python train.py --n_head=2 --head_dim=32 --rope_base=10000.0 --init="normal" --init_std_o=0.0 --lr_mult_o=0.736 --warmup_steps=350 --doc_mask=true
Each number is 128 + 32 x the weight over the matrix's rms, rounded and kept within 0 to 255. Layers, rows and columns count from 0.

# layer 3 MLP down (transposed), 256x64, rms 0.158, rows 131-183, columns 0-63
[[112 116 147  79 162  94  99 154 129 109 128 114 130  93 117 119  87 158 168 138  55 113 152 124 130 124 151 111  96 157  80 164 178 129 105 123 200 162 107 116 170 158 169 122 113 101 158  72 131 152 154 102 126  80 104 102  80 170 177 128 121  86  43 140]
 [137  86 105 141  93 137 101 170 138 116  81 114 175 119 139 168  92 108  81 108 145 130 117 121 111 136 118 184 107 114 100 106 103 165  96 144  94 157 176 127 135 135 130  39 160 134 126 121 123 106 115 107 127 110 153  84 149 156 161 107 131 117 146 189]
 [114 179 150 136 148 120 132  77 133 124 102 100 113 154 127 120 160 119 144 147 127 126 124 159 147 112 121 148 122 136 145 128 114 174 116 134 141 118  88 157 111 161 123 115 151 148  96 153 146 104 175 133 131 160  97 133 161 140 159 100 178 117 162 167]
 [188 165 116 145  87 180 136 108  72 113 183 133 165 144 173 114 141 181 114 158 192 111  93 154 119 138 155 172 153 107 137 110 169 136 116 152  90  95 131 177 125 180 164  73 164 121 126 181 157 133 160  78 169 147 112 139 164 187 134  87 134 180 134  97]
 [157 128 127 113 207 112 180 147 148 160 104 119 161 142 149  81 138 161 132 143  79 155 135  68 129 169 102 152 103  97 185 108 156 143 172 139 128 117  93 136  85 125 191  82 210 160 183 174 103 136 123 123 182 100  71 114 101 151 122 121 160 217 118 137]
 [105 168 131  80 135  81 117 120 132 113 175 179 133 194  89 119 147 146 124 138 145 122 197  89  63 100 103 137 109 132 171  85  97 163  75  98 170  79 165 153 101 130 134 152 103 155 137 108 136 115  89 131 141  68 143 153 149 138 161 169 122  91  57 114]
 [157  66  81 131 103 224 110 119 113 178  95 111 126 118 136 143 189 134 125 131 154  90 144 173 132  90 150  92 118 150  89 105 152 116 119 183 153  61  63  67  96 117 159 176 137 139 109 126  94 125 160 142 119 131  51 118  97 134  92 129  79  66 106  88]
 [148 170 137  75 203 159 101  81 125 147 117 113 213 148 150 153  93 151 183 131  97 163 132  62 170 142  79 181  87 127  63 126 156  97 100 149 133 170 149 128 114  86  81 138 141 127  95 171 102  98 140 121 112  97 141 134 148 151  79 151 109 175 180 168]
 [114 175 138  85 113 112  76 108 137 149 142  56 133 186 129  86 158 165  73 140 126 152 143  84  92 158  87 166 153 126 164 153 104 122 158 152 173  60 128  97 101 154 125 176  84 132 106 132 131 124  99  83 125  96 118 106  82 115 108 174 124 129  97  98]
 [ 93 130  86  88 131  93 112 137  85 126 185 126 138 125 175 140 142 194 151 132 118 118 130 145 165  86 125 110 100 122  56 126 101 148 164 127 121 185 158 198 137  96 215 134 154 129  95 180 148 156 150 206 182 130 174  99 123 142  95  93 126 172 155  97]
 [106 130 144 156 146 183  96 151  74  67 137 133 125 100 122 140 146 150  88 126 107 150 121 131 135 139 177 181 125  74 129 101 128 105  67 162 154 140 141  74 164 110 139 139 147 126  52 165 138 158 153 136 135  77  83 114 100  18 140 133  45 100 131 155]
 [119 128 153 156 163 153 116 111 140 106 162 168  94 162 114  93 159 123 126 102 151 140 136 124 142 147 135  97 106 127  34 155 139 117 153 135 140 130 107 105 111 116 135  86 118  77 134 143  76 111 124 120 142 144 151 125  62 107 136 143 108 105 186 142]
 [104  56 148 108 100 127  92 126 119  89 165 103 156 126 136  80 107 164 107 142 120 145 137 138 113 151  75 125 110  87 110 168 134 135 128 150 149 134 147 144 102 128 116 138 118  91 158 148 102 134  93 148 170 130 147 125 123  99 140 157 136 146 206 170]
 [ 86 203 128 142 125 119 120 138 143 139  44 189 137 145  93 102 116 137  30 175 152 133 156 148 118 111  94 112 101 169 101  95 105 133 159 107  97  60 119 157 109 114  54  55 120 107 130 134 111 100 178  64 166 116  77 119 176 143 128  91 108 132 159 120]
 [155 151 119 123  66 169 118 133  99 107 149 124 104 165 110 181 164 154 110 135 123 145 141 119  98 134 159 129 140 123 180 134  63 121  91  84 131 153 134 161 158 143  74 119 141 123 106 130 160 112 174 176 111 133 111  68 120 106 162 103 122 128 135  87]
 [109 106 187 185 142 121 141  90 141 139 118 127 137 168 111 161 136 176 118 173  88 154 166  68 105 142 126 126 164 148 150 135  87 128 107 176 142 135 125 125 147 121 117 129 102 124 157 109  56 165 147  74 141 109 127  79 110 116  88 112 138 107 129 159]
 [110 178  66  68 151 162 126 141  96 135 112 147 127  92 108 117  81 127 108 115 158 141  91 178  67 122 109 170 106 123 137  87 144 158 141 113 125 127 139 144 132 165  99 114 109 141 120 113 121 139 117 163 135 187 116 121 137 124  71 104 169 136 173 164]
 [109 115  56 164  94 137  81  94 143 118 111  96 115 142 141 162 127 141  92  96 114  92 103 189 152 131 130 178 144 140 159 149 123 117 130 173 123 165 151 123  95 119 136  95 144 137 111 123 167 106 138 139 163 117 132 137  80 173  93 131 159 147 139  93]
 [161 108 164 129 179  95  78 181 143 133 150  58  86 111 133 144 118  93 128 167 133 102  70 127  80 160 180 113 120 239 173 142 138  53 114 125 160 114 151 111  96 119 129  93 143 114 163 125 149 144 142 130 157 119  97 136  81 148 118 121  72 154 159 121]
 [134 127 140 149 136 162 186  91 142 184  98  68 128 147 115 154  80 114  92 102 126 124 127 177  73 157 104 110 142 131 124 112 107  81 170 128 105 187 149 133 148  74  78  91 112 116 130 183 161 112 153 122  94 119 152  63  68 112 130 166 171 153  65 134]
 [137 109  90 111 140 102  71 133 126 101 123 162 118 121 151 145 138 118  89 164  74 104 135 134  90 121 158  97 148 173  94 111 111 197 130 133 133 117 191 122 117 107 131 108 116 121 111 125 131 131 118 128 129 137 172 105 114  88 128 133  82 109 121  87]
 [108 102 157 135 187  53 140 128 143 163 105 118 121 158 108 137 149  78 143 123  80 107 142 157  91 189 161 158  99 148  30  79 124 120 192 159 112 105 135 130  92 155 135 153 150 141 143 100 131 127 135  97 123 155 125 107 126 110 151 123  98 108  82 168]
 [160 137 125  97 131 117  96 148 122 121  76 248 137 134  96 103 161  85 170 128 104 153 165 130 134 130 119 143  81 100 116  98 153 110 113 117 123 161 126  94  77 170 160 186 144  68 123 135 129  93 180  89 140 139 137 160 195 130 130 154 110 166 120  90]
 [133 133 180  96 144 190 146  91 104 154 108 209  21  89 125  72  83 155 125 140 120 131 107 153  94 135  93 131 134 128 131  85  98 168 132 139 130 138  66 159 154  39 122 151 168 133 129  98 133  96  91 150 116  97 153  77 156  99 159 190  85 101 119  95]
 [115 181 110  38 162  95 200 108 120 107  73 169 139 147 143 116 121 140 119 129 152 114 163 131 146 135 109 149  65  71 181 143  83 168 176 121 212 115 161  68 160 111 158 115  85 111 170 108  96 121 185 116 150 139 121 111 150  75 139 130 108 142 177 123]
 [149 183 179 139 186 174  79 132 116 128 144 147 107 122 140 137 120 155  99 164  76 113 158 159  53 132 169 120 132 149 108 107 224 148 157 120 107 155 119  93 149  87 148 106 140 102 127 161 130 119 112 189 143 110 138 133 109  53  97 173 116  84 146 116]
 [114  53  92 108 123 138 122 121 111 142 119 144 131 179  97  91 144 132 126 130 104 125 149 154 100 132 146 125 151 103  88 124 200 121 113 179 138 119 135 117 102 144  93 158  90 125 125 113 128 188 129  70  93  90 144 139  72  70 172 134 112 114 143 140]
 [ 69 154 110 181 158 101 131 126 124 110  49 157  59 114 137 144 178 102 126 134 117 100 179  89 113 170  93 117  82  99  80  83 155 110 141 156 177 139 163 127 104 122  94 169 156 178 138 122 151 181 162 139 100  75 116 109 154 137  87 123  89 146  59 112]
 [112 139  97  90 181 103 135 210 163 140 148 134 119 108 147  90 142 130 128 159  98 128 142 103 134 135 118 160 122 139 121 136  88 125 160 105 150  78  64 146 104 149 119 140 139 143 158  80 115 145 125 139 134 157 128 137 104 166  92 118 103  74 106 125]
 [ 69  69 162 138 147 112 197 149 154 160  88 196  74 148 149 169 160 158 116 183  84  89 129 122 138 146  71 137 117  79 193 116 181  98 131 159 188 131 116 140  91 155 143 189  64 102 117 132 104 167  91 111 132  88 107 156  93  95 178 107  93 151  83 126]
 [152  93 143 141 105 175 167  74  75 180 135 105 156 128 150 116 142 168  99 156 143  81 118 103  61 114  89 128  90 151 151 137  83 118 146 104 184 111  78 133 144 120 151 103 130 131 118 141  67 135 224 154 158 104 119 112 102  90 112 143 159  80  91 112]
 [102 155 108 184 113 140 150 127 176 144 144  84 123  67 104 175 137 123  98 106 137  85  74 194 198 149  89 128 139 137  75 146  79 127 128 103 203  92 104 129 128 171 152 183 151  49 141 129 142 182  77 135  63  79 129 101  93 145 105 190  94 137 124 152]
 [126 131 106  65 101 106 141 111  60 198 117  81 149 147 143 107 111 186 136  80 164 160 135 138 167 167 144 137 131 131 134 105 113  81 136 101 175 131  86 132 132 111 158 135 122 186  86  72 119  75 119  98 168 138 122 104 142 140 139 123 148  90 128 146]
 [109 162 112 144 129 166 130 140  95 129 139  89 105 235 124 109 151  74 157 136 156  95 154  68 111 168 161  89  82 154 116  94 171 143 147 144 187 153 190  91  89 134  91 160  90 135 247 110 111  95 136  87 136 102  66 104 138 158  92 109 166  75  72  97]
 [ 82 132 191 120 151 109 177  91 149 105 100 127 123 151 122 140 140 113  82 117 104 148 143 162 174 155 101 172 111 114 166 126  76 123 199 145 201 114 143 116 146 140 196  71  70 150 135  94 143 142 142 152  72 143 159 151 121 119 112 100 164  89 120 142]
 [158 149 132 148 168  96 101 155 154  85  64 110  89  57  97 127  93 151 103 109 128 199 136  97  90 141 120 124 104 125 202 108 149 182 153  72 134 122 126  81 106 154 162  97 146 192 130  78 115 107 119 150 133 164 115  40 178 140 116 114 142 134 114 115]
 [ 94 146 132 120  84  88 119 113 181 133 105 137 151 172 164  63 139 142 103  76 215  49 149 130 102  89 168 123 138  86 135 103 142 110 171 103 127 141 162 142 137 149 103  89  82  65 140 171  81  39  94  55 116 134  92 136 189 114 170  66 163 171 183 121]
 [204 106  81 109 162  84 180 105 105 126  77 160  99  93 107 145 145 109 141 224 176 186 181 163 108 140 115 137 162  91 117 142 118 147 154 141 116 157 142 131 125 170 164 133 165 133  86  72 126 165 122 186 130 217 187 131 150 124 127 133 125 181 210 171]
 [105 176 152 158 182 135  96  98 147 118 122 127  95 103 122  71  94 150 120 156 111 149 122 124 108 101 133  86 148 160 138 160 179 138 126 128 140 168 136  96 155 104  99 128 164 108 112  57 106 108 157 148 126 153 115 137 167 118 117 108 165 125  77 122]
 [138 151 117  61 122  93 112 158 154 158 102 121 138  98 150 101  93 126 123  84 176  80 119 120 132  55 187  55 122 119 102  91 151 110  75 132 140 132 176 144  92 161 146 113  97  66 107 185 100 114  87 146  80 117  77 142 146  68 104 139 144 112 137 153]
 [146  96  98 107  69 166 122  93 126 158 114 125  93 124 129 150 143  89 169 108 122 146 122 120 115 234  59 170 117  46 146 166 123 136 144 119 185  46 123 115 128 101 116 162 149 153  75 139  88 159 212 172 188 126  90 144  64 130 167 130 180 134 120 121]
 [125 132 133 196 109 130 133 128 133 119 173 198 135 152 145 159 135 141 110 109 115  95 176 133 115  97 132 142 171 117 111 119 172 103 162 132  93 155 132 177  80 170 144 123 107 153  94 133 126 165 149 124  84 129 157 163  75 127 125  99 105  71  96 136]
 [130 164 150 107  68 161 127 141 107 144 117 177  96 131 133  84 143 142 152 176 106 169 163  70 177 121 128  97 162 110 150 125 130 121  99 127 166 144 105 177 107 123 113 137 122 174 143 123 103  89 123  79 169 113  62 122 147 132 109 136 126 148 147 127]
 [118 149 125 145  87 134 202  67 139 128 151 140  98 182 137 131  88 148 131 115 110 108 155 149  82 119 184 104 148 130  95 119 144 114 146 129 102 127 109 131  79  86 139 101 135 119 173  92 126 172 156 109 187 110  91 177 132 145 165 141  95 151 122 151]
 [100 116 112 141 133 162 152 120 166  74 110  93 124 114 101  85 124 161 169 143 182 140  93 156 136 137 152 102 141 128 110 113 119  99 187 137 150 188 102 126 132 137 150  47 118 172 146 123 153 159 115 160 168 125 107 134 147 146 145 150 116 152 182 122]
 [144 158 121 151 173 128 162 113 109  96 172 121 112 157 146 112 176 161 113  95 121 108 117 151 168 124 140 108 133 150 159  99 170 124 209 153 108 131 150 107 136 146 142  94  86 151 115 143 127 147  82 139 142 130 147 127 150 123 147  98 169 129 123 137]
 [170  83 121 100 143 141 121  78 112 123 150  90 139 107 107 112 136 136 144 175 170 125  81 109  71 125 118 157 126 132 191  94  77  69 164 107 100 114 152 131 123  83  57  92 163 138 132 159 157 154 107 139 117 119 114 106 182 127 109 116 105 164 165 122]
 [108  22 187 109 125 121 146 156 121 112 139 132 115 170 130 127 132 103 187  95  84 122 177 153 140 130 137 149 191 126 153 151 109 114 121 150 210 160  50 191 142 110 149 118 125 162  79 144 109 154 122 156 196 120 131 147 107 195 101 149  96  87 139 112]
 [ 95 107 102 113 126  99 123 118 177  62 141 140 145 125 106 153 177 122 117 130  98 118 114 139 150 141 139 105  89 116  99 127  78 147 142 132 126 133 120 127 108 102 122 100  78  52 153 169 104 136 136 126 131 113 120  97 110  89 158 149 116 129 175 142]
 [150 104 116 177 113 170 117  88 137 104 104 132 171 125 152 102 110 144  74 177 129 123 129 108  97  90 122 123 135 118 137  90 100  82 106 148  92 113 124 149 135 134  96 131 163 108 132 114 123  95 165 125 151  91 132  96  92 149 143  66 180 126 130 103]
 [145 115  97 107 160 118 116 117 138 110 109 139 110 134  71 148 175 114 110 124 155 148 177 121  82  95 157 143 177 147 107  74 120 133 106 107 113  73 139 134 117 211 214 114 166  67 126 102 158 126 168 162 137 202 146 113 130 157 110  96 113 175 109  66]
 [ 84 150 198  76 135 100 151  89 140 105 139  75 116 140 136  87 166 147  70 162 148 147  81 104 137 122 117  85 112 144 159  27 118 134  73 173 163  69 134 133 142 127 128  80 111 100  95 155 139 142 109  89  91 146  82 157 117  96 135 137 127 115 176 167]
 [170 106 111 103 105 122 153  97 156 101 154  47 125 101  94 147 150 125 134 150 153 131 105 145 154 163 181 145 182 156 138  70  99 170 135 161 116 120 114 120 111 103 128 171  85 132 115 132  71 153 145 120 136 111  99  35  71 100 128 180 139 115 145  74]]
# layer 3 MLP up, 256x64, rms 0.202, rows 132-183, columns 0-63
[[ 39 134 200 139 154 114 129 148 107 143 197 162 150 126  80  54 174 102 225  99 113  70  94 148 189 116 125  86 146 173 131 187 131  99 150  80 121  95 102  57 104 109 184 152 105 116 171 111 156 140 134 174 152 108 138 153 144  88  81 139 106 173 117 157]
 [168 162 159  82 144 135 147 145 168 130  98 123  92 106 122  85 145  77 136 146 131  77 123 134 177 107 115 118 112 170  51 123 107 110 127 102 111 110 176 131 178 132 121 140 132 131 136 161 138 146 102 145  96 130  59 146  81 131 117  91  91 110  84 174]
 [ 73 145 165 139 100 141 145 140 153 126 198 106 151 120  65 154 117 159 162  79  98  94  73 159 174 149 106 144 126 138 129 168 182  78 109  60 157 101 152 123 181 153 159 168  93  82 140 109 152 150 128 124 139  93 106 134 135 137  88 150 108 109  88 157]
 [ 71 128 155 170 120 156 104  96 135 115 150 106 115 132 109 141  95 120 165 103 114  78 135 113 152 142 145 170 105 156 116 145 167 132 137 148 115  96 108 125 175 112 119  89  99 130 145 116 159 135 137 139 110  56  80 102  87 133  61 128  77 183 110 144]
 [109 174 160 153 134 137  69 147 167  91 182 140 131  91 109  95 107  93 157  81 207 118 109  72 146 129  97 202 159 114 131 140  81 133  95 126 130 100  94 117 118  92 123 163 100 102 168 118 158 166  17 100 122 110 136 129 192  89 192 153  77 128 190 113]
 [ 73 139 161 104 120  77 119 147 118 137 130 143 124 108 134  96 130  85 111  97 102 124  72 130 151 119 113 113 156 113 121 186 165 114 143  74  70 173 156 131 160 140  75 115  94  57 172 121 143 142 193 141 150 132 168 103 136 166 152 139  98 191  76 124]
 [ 98 115 105 165  62 156 110 144 145 117 132 140  45  99 159  98 166  93 146  88 150  52  66 150 111 111 146  89 189 129 209 180 117 109 114  87 118 113 106 143 126 136 161  69  99 133 167  59 131 179 138 141 134 110 127 152 129 117 106 122 113 132  90 103]
 [139 113 141  95 149 148  54 153 177 122 133 157 103  92 105  78 109  71 161 108 156 124 107  70 164 173 121 192 132 115 167 169  86 147  92  88 137 112 150 129  72 130 171 168  96 137 108 137 181 156  81 153 116 125 125 183 106 125 156 112 113 192 180  93]
 [ 89  92  86 116 104  73 146 132 124 149 157 153 120  91 144 133 153 143 138  64 119  53  84 139  97  93 117 133 168  76 146 160 143  81 105 127 109 122 117  74 159 137  89 125 150 122 104 165 144 146  86  82  91  98  87  95 181 126 153 101  64 130 144  58]
 [158 153 170 155 107 100 112 189 127 113 107 146  97 118 134 105 120 131 130 115 100 100 141  96 165 160 128 150 115  72 169 152 147  83  93 125 132 129 173 144 166  58 115 160  76 124 115 137 155 144 180 143 132 110 131 112 158  92 131 175  75 173  42 170]
 [129 130 145 140  88 126 100 100 198 121 123  93  90  73 104 100 115  98 132 140 138  88 146  89 141 121 125  88 138 180 169 170  85 130 115 102  59 163 172  59 158 135 132 188 109 116  87  64  60 156 173 161 121 133 115 122 130  92 142 165 121 120 113 141]
 [146 169  85 159 142 107 163 146 137 132 144  97 102 126 107 132 170 123 161 134 114 131 146 116 175 104 124 134 138 163 112 146 147  83 147 141  89  95  96 120 157 141 121 123  90 150 104 141 149 157 148 104  96  55 137 107 119 170 104 162 142 112 136  94]
 [166 126 164 146  96 145  49 152 139  87 107  80 137  87  92 139  87 105  92 139 142  96 137  55 112 139 114 156 129 124  39 185 125 188 132  82 142 106 139 148 153 130  80 145 165 128 146 143  68 156 182  75 170 127  43  80 130 147 121 109 121 174 154 127]
 [101 134 142 117 140 109 144 137 166 142 142 146 165  86 117 110 147 123 130 114 144 119 106 116 189 121 134 114 142  63 149 162 199  80  86  93 181 121 129 161 111  87 110 173  94 134 167 189 186 153  87  93 101  95 139 145 159 130 109 158 101 153  96 172]
 [108 111 118 103 134 146 166  98 153 159 138 152 131 135 120 126 133 109 179 145 110 136 166 109 140 107 144 166 108  88 104 144 108 168  71  58 170 142 108  80 155 118 122 173  88 130 114 137 129 150 103  75  97 141 157 159 131 150 113 130 138 137 116 147]
 [117 102  95 120 113  98  62 125 141  97 144  77 151  82  84 102 118  69 108 123  95 102 165 105 185 111  96 120 129 145 136 195 128 128 103 133 152 116 124  69 116  98 148 158 141  96 152 157 187 139  39  96 119  88 100 116 169 105 109 219  50 121 107 161]
 [147  96 125 102 132  77 133 140  80 167 171  99 121  81 163 135  99 123 255 118 128 127 171 124 116 151 119 103 151 175 167 133 100  99 121 126 139 107 108 112 173  80 143 133  91  97 184 163 163 204 132  88  82 111 103  81 131  93 102 145 140 121 133 109]
 [145  86 124 122 137 172  77 147 150 152 104 124 115 121 191 123 121  98 100  65 121 104 135 139 127 132 111 143  70 149 123 178  91 121 147 138  95  98 130  92  79 143 108 102  82 108 103 138 106 219 138 139 104  73 134 163  70 169  74 128 120 182 108 123]
 [165 105 121 163 113 124  73 122 152 170 138  77 202 103  76 120 103 111 151  40  76  97  93 100 127 143  98  81 174 141  99 145 120 104 126 127 126 131 118 125 183 133 128 121 104 128 119  95 102 131 112 151  43 117 114  80 137 153 157 194 155 172 153 148]
 [118  88 118 116 104 132 132 120 143 121 140 148 184 126 100  99 166 144 158 130 182 100  89 123 134 130 113 127 144  84 125 139 127  83 128 110 142 101  48 113 185 154 200 197 104 150 104 143 210 123 127 143 117  95 129 167 152 120 127 113 124 143 128 147]
 [123 113 117 133 115 168  93 136 127 101  88 149 145 107 110  95 121 164 110 109 223 104 103 107 174 121 105  81 202 124 155 131 135 146 132 116 158 126 110 141 120 128 163  94 128 118 143  99 138 131 160 120 135 119 101 123 128 122 109 162 127 153 155  73]
 [107 134 138 130 141 141 151 132 140 112 116 180 147 119  73 144 139 150 138  36 152  82  98 137 105 112 147 139 201 144 127 155 112 125 141 104 110 122 114 108 131  91 148  81  69 156 186 129 184 121 156 154 110 146 147 122 103 114 126 127 122 110  67 126]
 [ 99  94  79 163 144  67 126 154 136 118 103 142 197 132 110 143 163 113 118 113 169  87 143 143 154 103 121 103 117  95 106 164 113  77  96  77 122 154 174 105  81 192 140 117  95 175 125 125 146 113 109 159 157 123 101 157  97 133 144  58 118 167 140 119]
 [110 135 147 184 105 160  63 135 155 108 118 149 128 112 139 128 169 114 121 132 138 126 104 134 134  84 106  72 167 167  89 153 144  58  87 102  62 126 120 191 132 123 151 116 106 128  92 150 147 123  99 150  91 144 139 207 130 181  93 126 148 148 109 127]
 [143 142 105  82 145 105 123 155 133 146 119 134 128 107 172 133 124  75 161 114 126 117 129 101 118 154 137 142  93 110 143 147 181 174 124 106 185 110 136 124 160  43  94  99 138  62 116 111 172 148 113  85  60  75 128 146 126 102  80 134 151 152 169 106]
 [142 167 156 108 102 121  98 161 157 131 169 138 177 144 146 124 124 146 174 107 177 112  66  93 115 110  65 126 126 132 133 142 171 111 112 109 103 134 105 119 166  92 166 137 143 140 185 110 127 122 157 189 167  84 104 129 150 153 128 151  95 168 131 115]
 [ 97 114 192 160 161 138  98 123 154 112 165 129  99 129 121 127 130  71 141  69 155 113 115  56 133 197 141 193 112 109 149 133 109  96 105 120 168 112 155  85 130  95 106 123 157 156 129 129 147 175 129 152  82  86 105  91 155 139 140 162 111 184  62 108]
 [184 101 119  62 144 114 108 103 134 132 112 147 160 130 167  69 121 118 146  82 173 126 119  98 143  89 125  87 134 176 148 216 137 146  45 145 127 113 183 126 126 159 121 157 108 127 115 140 196 176 110 116 103  87 134 137 102 136 163 100 115 139 139 115]
 [178 149 194 120 153 117  74 176 157 185 130 123  88 147 120 142 103  96 144  63 144 116  99 109 139 176 121 181 155 147 143 165 108  96  79 118 170 144 139 173  87 135 177 152 154  76 107 144 150 202  93  98  97  64  99 124 138 149 142 150  60 139 136 151]
 [ 90  97 133 126 170 141 104 181 109 163 139 130 187 117 152 184 126 108 148  91 139 115 153 152 131  69 123 109 141 151 135 144 133 127 133 153 108 138 131 122 155  79 102  94 121  90 144 181 136 171  81 126 136  74 124 115 193 108  97  73 125 141 145  75]
 [125 161 148 153 102 159 104 131 169 166 153 110  91  92  83 129 126  60 119  96 151  98 110 134 143 198 112 165 148 101 142 138 181 110 104 129 133 129 129 113  98 195 165 158  90 127 176 142 126 177 128 173 125 127  93 119  87 179 114 127 102 153 106 149]
 [123 144 149  58  92 120 156 132 122 193 162 106  64  51 126  88 129  87 127 118 153 134  91 173 100 115 148 120 142  93 159 157 139  99 109 133  90 109 182 146 190 115 131 183  87 137 165 168 109 163 155  95 149 105 146 145  83 146  95 144  90 113 144  64]
 [117 115 143 139 105 127 142 180 207 109 166 138 109 104  89 141 156  18 180  91 176 135  64  88 160 177  58 148 173 105 141 139 124 165  65  53 161  46 173  88 134 128  93 132 150 143 139 159 118 136 130 187 103 125 128 148 147 127 115 122 117 143 112 116]
 [ 90 111 129 112 132 137  67 129 129 102 121 156 109  80 168  93  89  91 130 100 123  81 160 113 169 224 130 182 160  60 124 145 113  74 124  85  92 139 152  98 171 141 127 151 132 130 154 154 147 127 119 195 108 153  86 120 117 139 124 186 144 126  80  69]
 [105  74 127 132  84 130 108 118 137  88 160  83 175 110  93  97 111  76 144 117  93  88 118  88 131  91  89 144  76 198 151 175 159 146  76 149 124 128 138  72  80 102 148 143 180 133 180 160 221 125 124 100  52  78 106 118 106 154  89 159 111 147 130  88]
 [116  72 130  45  83 193 125 146 107 110 189 100 136  94 127  70 105 118 161 107 137  89 118 162 144 106  90 143 146  95 158 162 122  98 126  69 140 157  73 117 108  96 139 141  78 146 187 136 165 146 166 145 116  68  76 110 179 147 103  96  69 170 134  96]
 [174 127 143  87 119 182 104 146 108 128 176 107 183  38 180  65 107 127 156 158 141 114 170  88 178 127  94 132 144  80 126 159  88 138 133  83 143  99 158 144 118 107 193 198 155 145 107 114  83 174 106  82  71 103  99  82 175 114 121 126 117 112 166 100]
 [114 158  76  78  96 138 179 146 100 137 112 172 138 113 153 132 136  78 143 146 156  97 123 113 125 125 111  87 113 150 113 125 162  88 110 133 177  87 153 130 150 154 125 134 150 172 120  89 136 130 123 101  92  64 137 135 108 161 147 155 116 178 147 138]
 [134 123 167  67  96 152 143 129 121 146 180  78 137 113 149  47  89  83 150  88 135 110 166 103 144 118  83  86 127 179 102 159 164 146  95  76 132 129  77 141  92  94 113  97  59 133  94 133 126 131 143 115  95  59  87  94 180 131 106  83  88 148 107  90]
 [112 117 161 112  98 148  95 188 111 122 134 159  84  99 156  58 105 105 144 103 127 116  81 111 194 210  97 152 148  93 142 112  79 117  82  98 155  98 186  89 126 104 123 185 108 102 102 107 151 138 141 166  97 168 126 138  84 131 114  99 105 165 112  74]
 [123  66 164 121 143 115 113 136 159 112 135 134  83 138 143 114 115 145 141  87 129 117 131 140 162 129 122 152 112  96 172 130 120 147 102 127 170 179 129 143 159 114 115 126 102 133 105 122 117 158 124 148 139 130 132 144 168  59 183  88 124 160 167 131]
 [118 149 103 180 172 127 143 101 106 104 145 127 112 129 131 161 163  86 153  89 148 100 122 146 108 126 133 116 132  87 109 174  83 121 113  67  87 136 124 124 181  83 127 134  80  70 156 143 140 164 133 157 110 127 117  86  83 109 136  90 156 110  99 161]
 [109 148 138 151 132 126 126 127 136 115 125  76 158 119  88 128  99 140 122 106  92 124 142  80 120 117 129 154 116 166 129 158 159 105 114 119 115 144  84 117 150 136 189 122  69  84 123  84 173 178 113 121 112  54 146 178 109 127 100 135  78 187  66 146]
 [120 137 123  71  72 166 111 132  88 183 156 114 140  97 115 137 140  93 122  62  92  61 148 169 113 134 120 137  74  87 104 155 139  71 154 106  69 133 103  92 121 122 109 171  54 113 156 169 102 139 107 111 105  96  75 117 131 140  99 150 107 212 119 132]
 [137  72  62 166  82 162 141 129 130 100 127 124 129  60  59 148  87 101  99 111 180 126  84 113 132 140 141 149 118 139 121 159 134 120 146  76  67 105 107 118 145 177 142 214 130 101 129 155 171 188 100  94 111 118  85 156 165 138  86 123  95 132 112  65]
 [162 103 114 142 147 116 161 154 140 123 145 103 113  80 137 108 114  83 150 109 176  62 134  70 154 144 125 105  98 106  89 175 121 110  60 117 137  75  60  35 134 165 126 169 103  47 138 161 226 189 183 105  65 125 106  61 132 112 146 138 142 188  96 157]
 [113 140 126  75 111 177 131 155 132 166  82 103 132 112 142 158  87 134  92  74 137 125 112 178 169 110 113 143 172 111 162 177  98 100 100  85 111 140 145 203 131 122 152 136  87  96 147 167 156 162 127 106 167  35  62 180 168 128 117 131 114 115 148  88]
 [118 108 162 173 131 134 107 127  88 175 122 150 118 108 172 124 142 140 162 135 130 102 102 125 126 156 107 112 122 109  74 147 194 111 126 135 135 134  83 100 196 150 146 143  83 162  96 120 171 167 105 183 135 129 108 179 136 148  66 122 118 109  67 111]
 [107  87  87  64  72 128 100 146 124  57 113 118 130  72  89 149  96 110 142  73  78 108 149 152 180 106 105 165 113 126  89 141 104 106 134  72 129 145 163 100  88 110 122 149 139 180 101 136  97 138  59 127  93 109 122 125 184  93 101 136 136 172 104 135]
 [131 130 119  99 112 107  95 124 146 175 191  78  92  59 159 124 133 122 198 155 166  99 163 144 148 106 121 140 167 144 115 149 100 113 123 135 100  66 190 154 124 134 211 101 122  88  81 158 114 149 109 126  91 113  87 114 186 128 138 126 105 158 169 163]
 [146 149 165 147 135 125 137 131 160 215 168 108 144 103  91 165 128 144 213  98  91  89 102 110 141 114  76  84  95 144  82 150 170 119 157 145  98  91  86 111 176 125 108 134 134 101 103 131  97 151 137 142 129 108 121  82  61 118  95 140 138 150 130 149]
 [ 55 111 153 182  70 148 102 149 101 155 146 152 163 126 128 110 123 125 105 122 135  99 135 103 108 123 113 140 123  85 130 201 169  69 110  98 128 126 113 106 125 150 125 123 100 115 187 140 199 123 172 184 135  92 146 141 202 118 111  94 172 104 120 118]]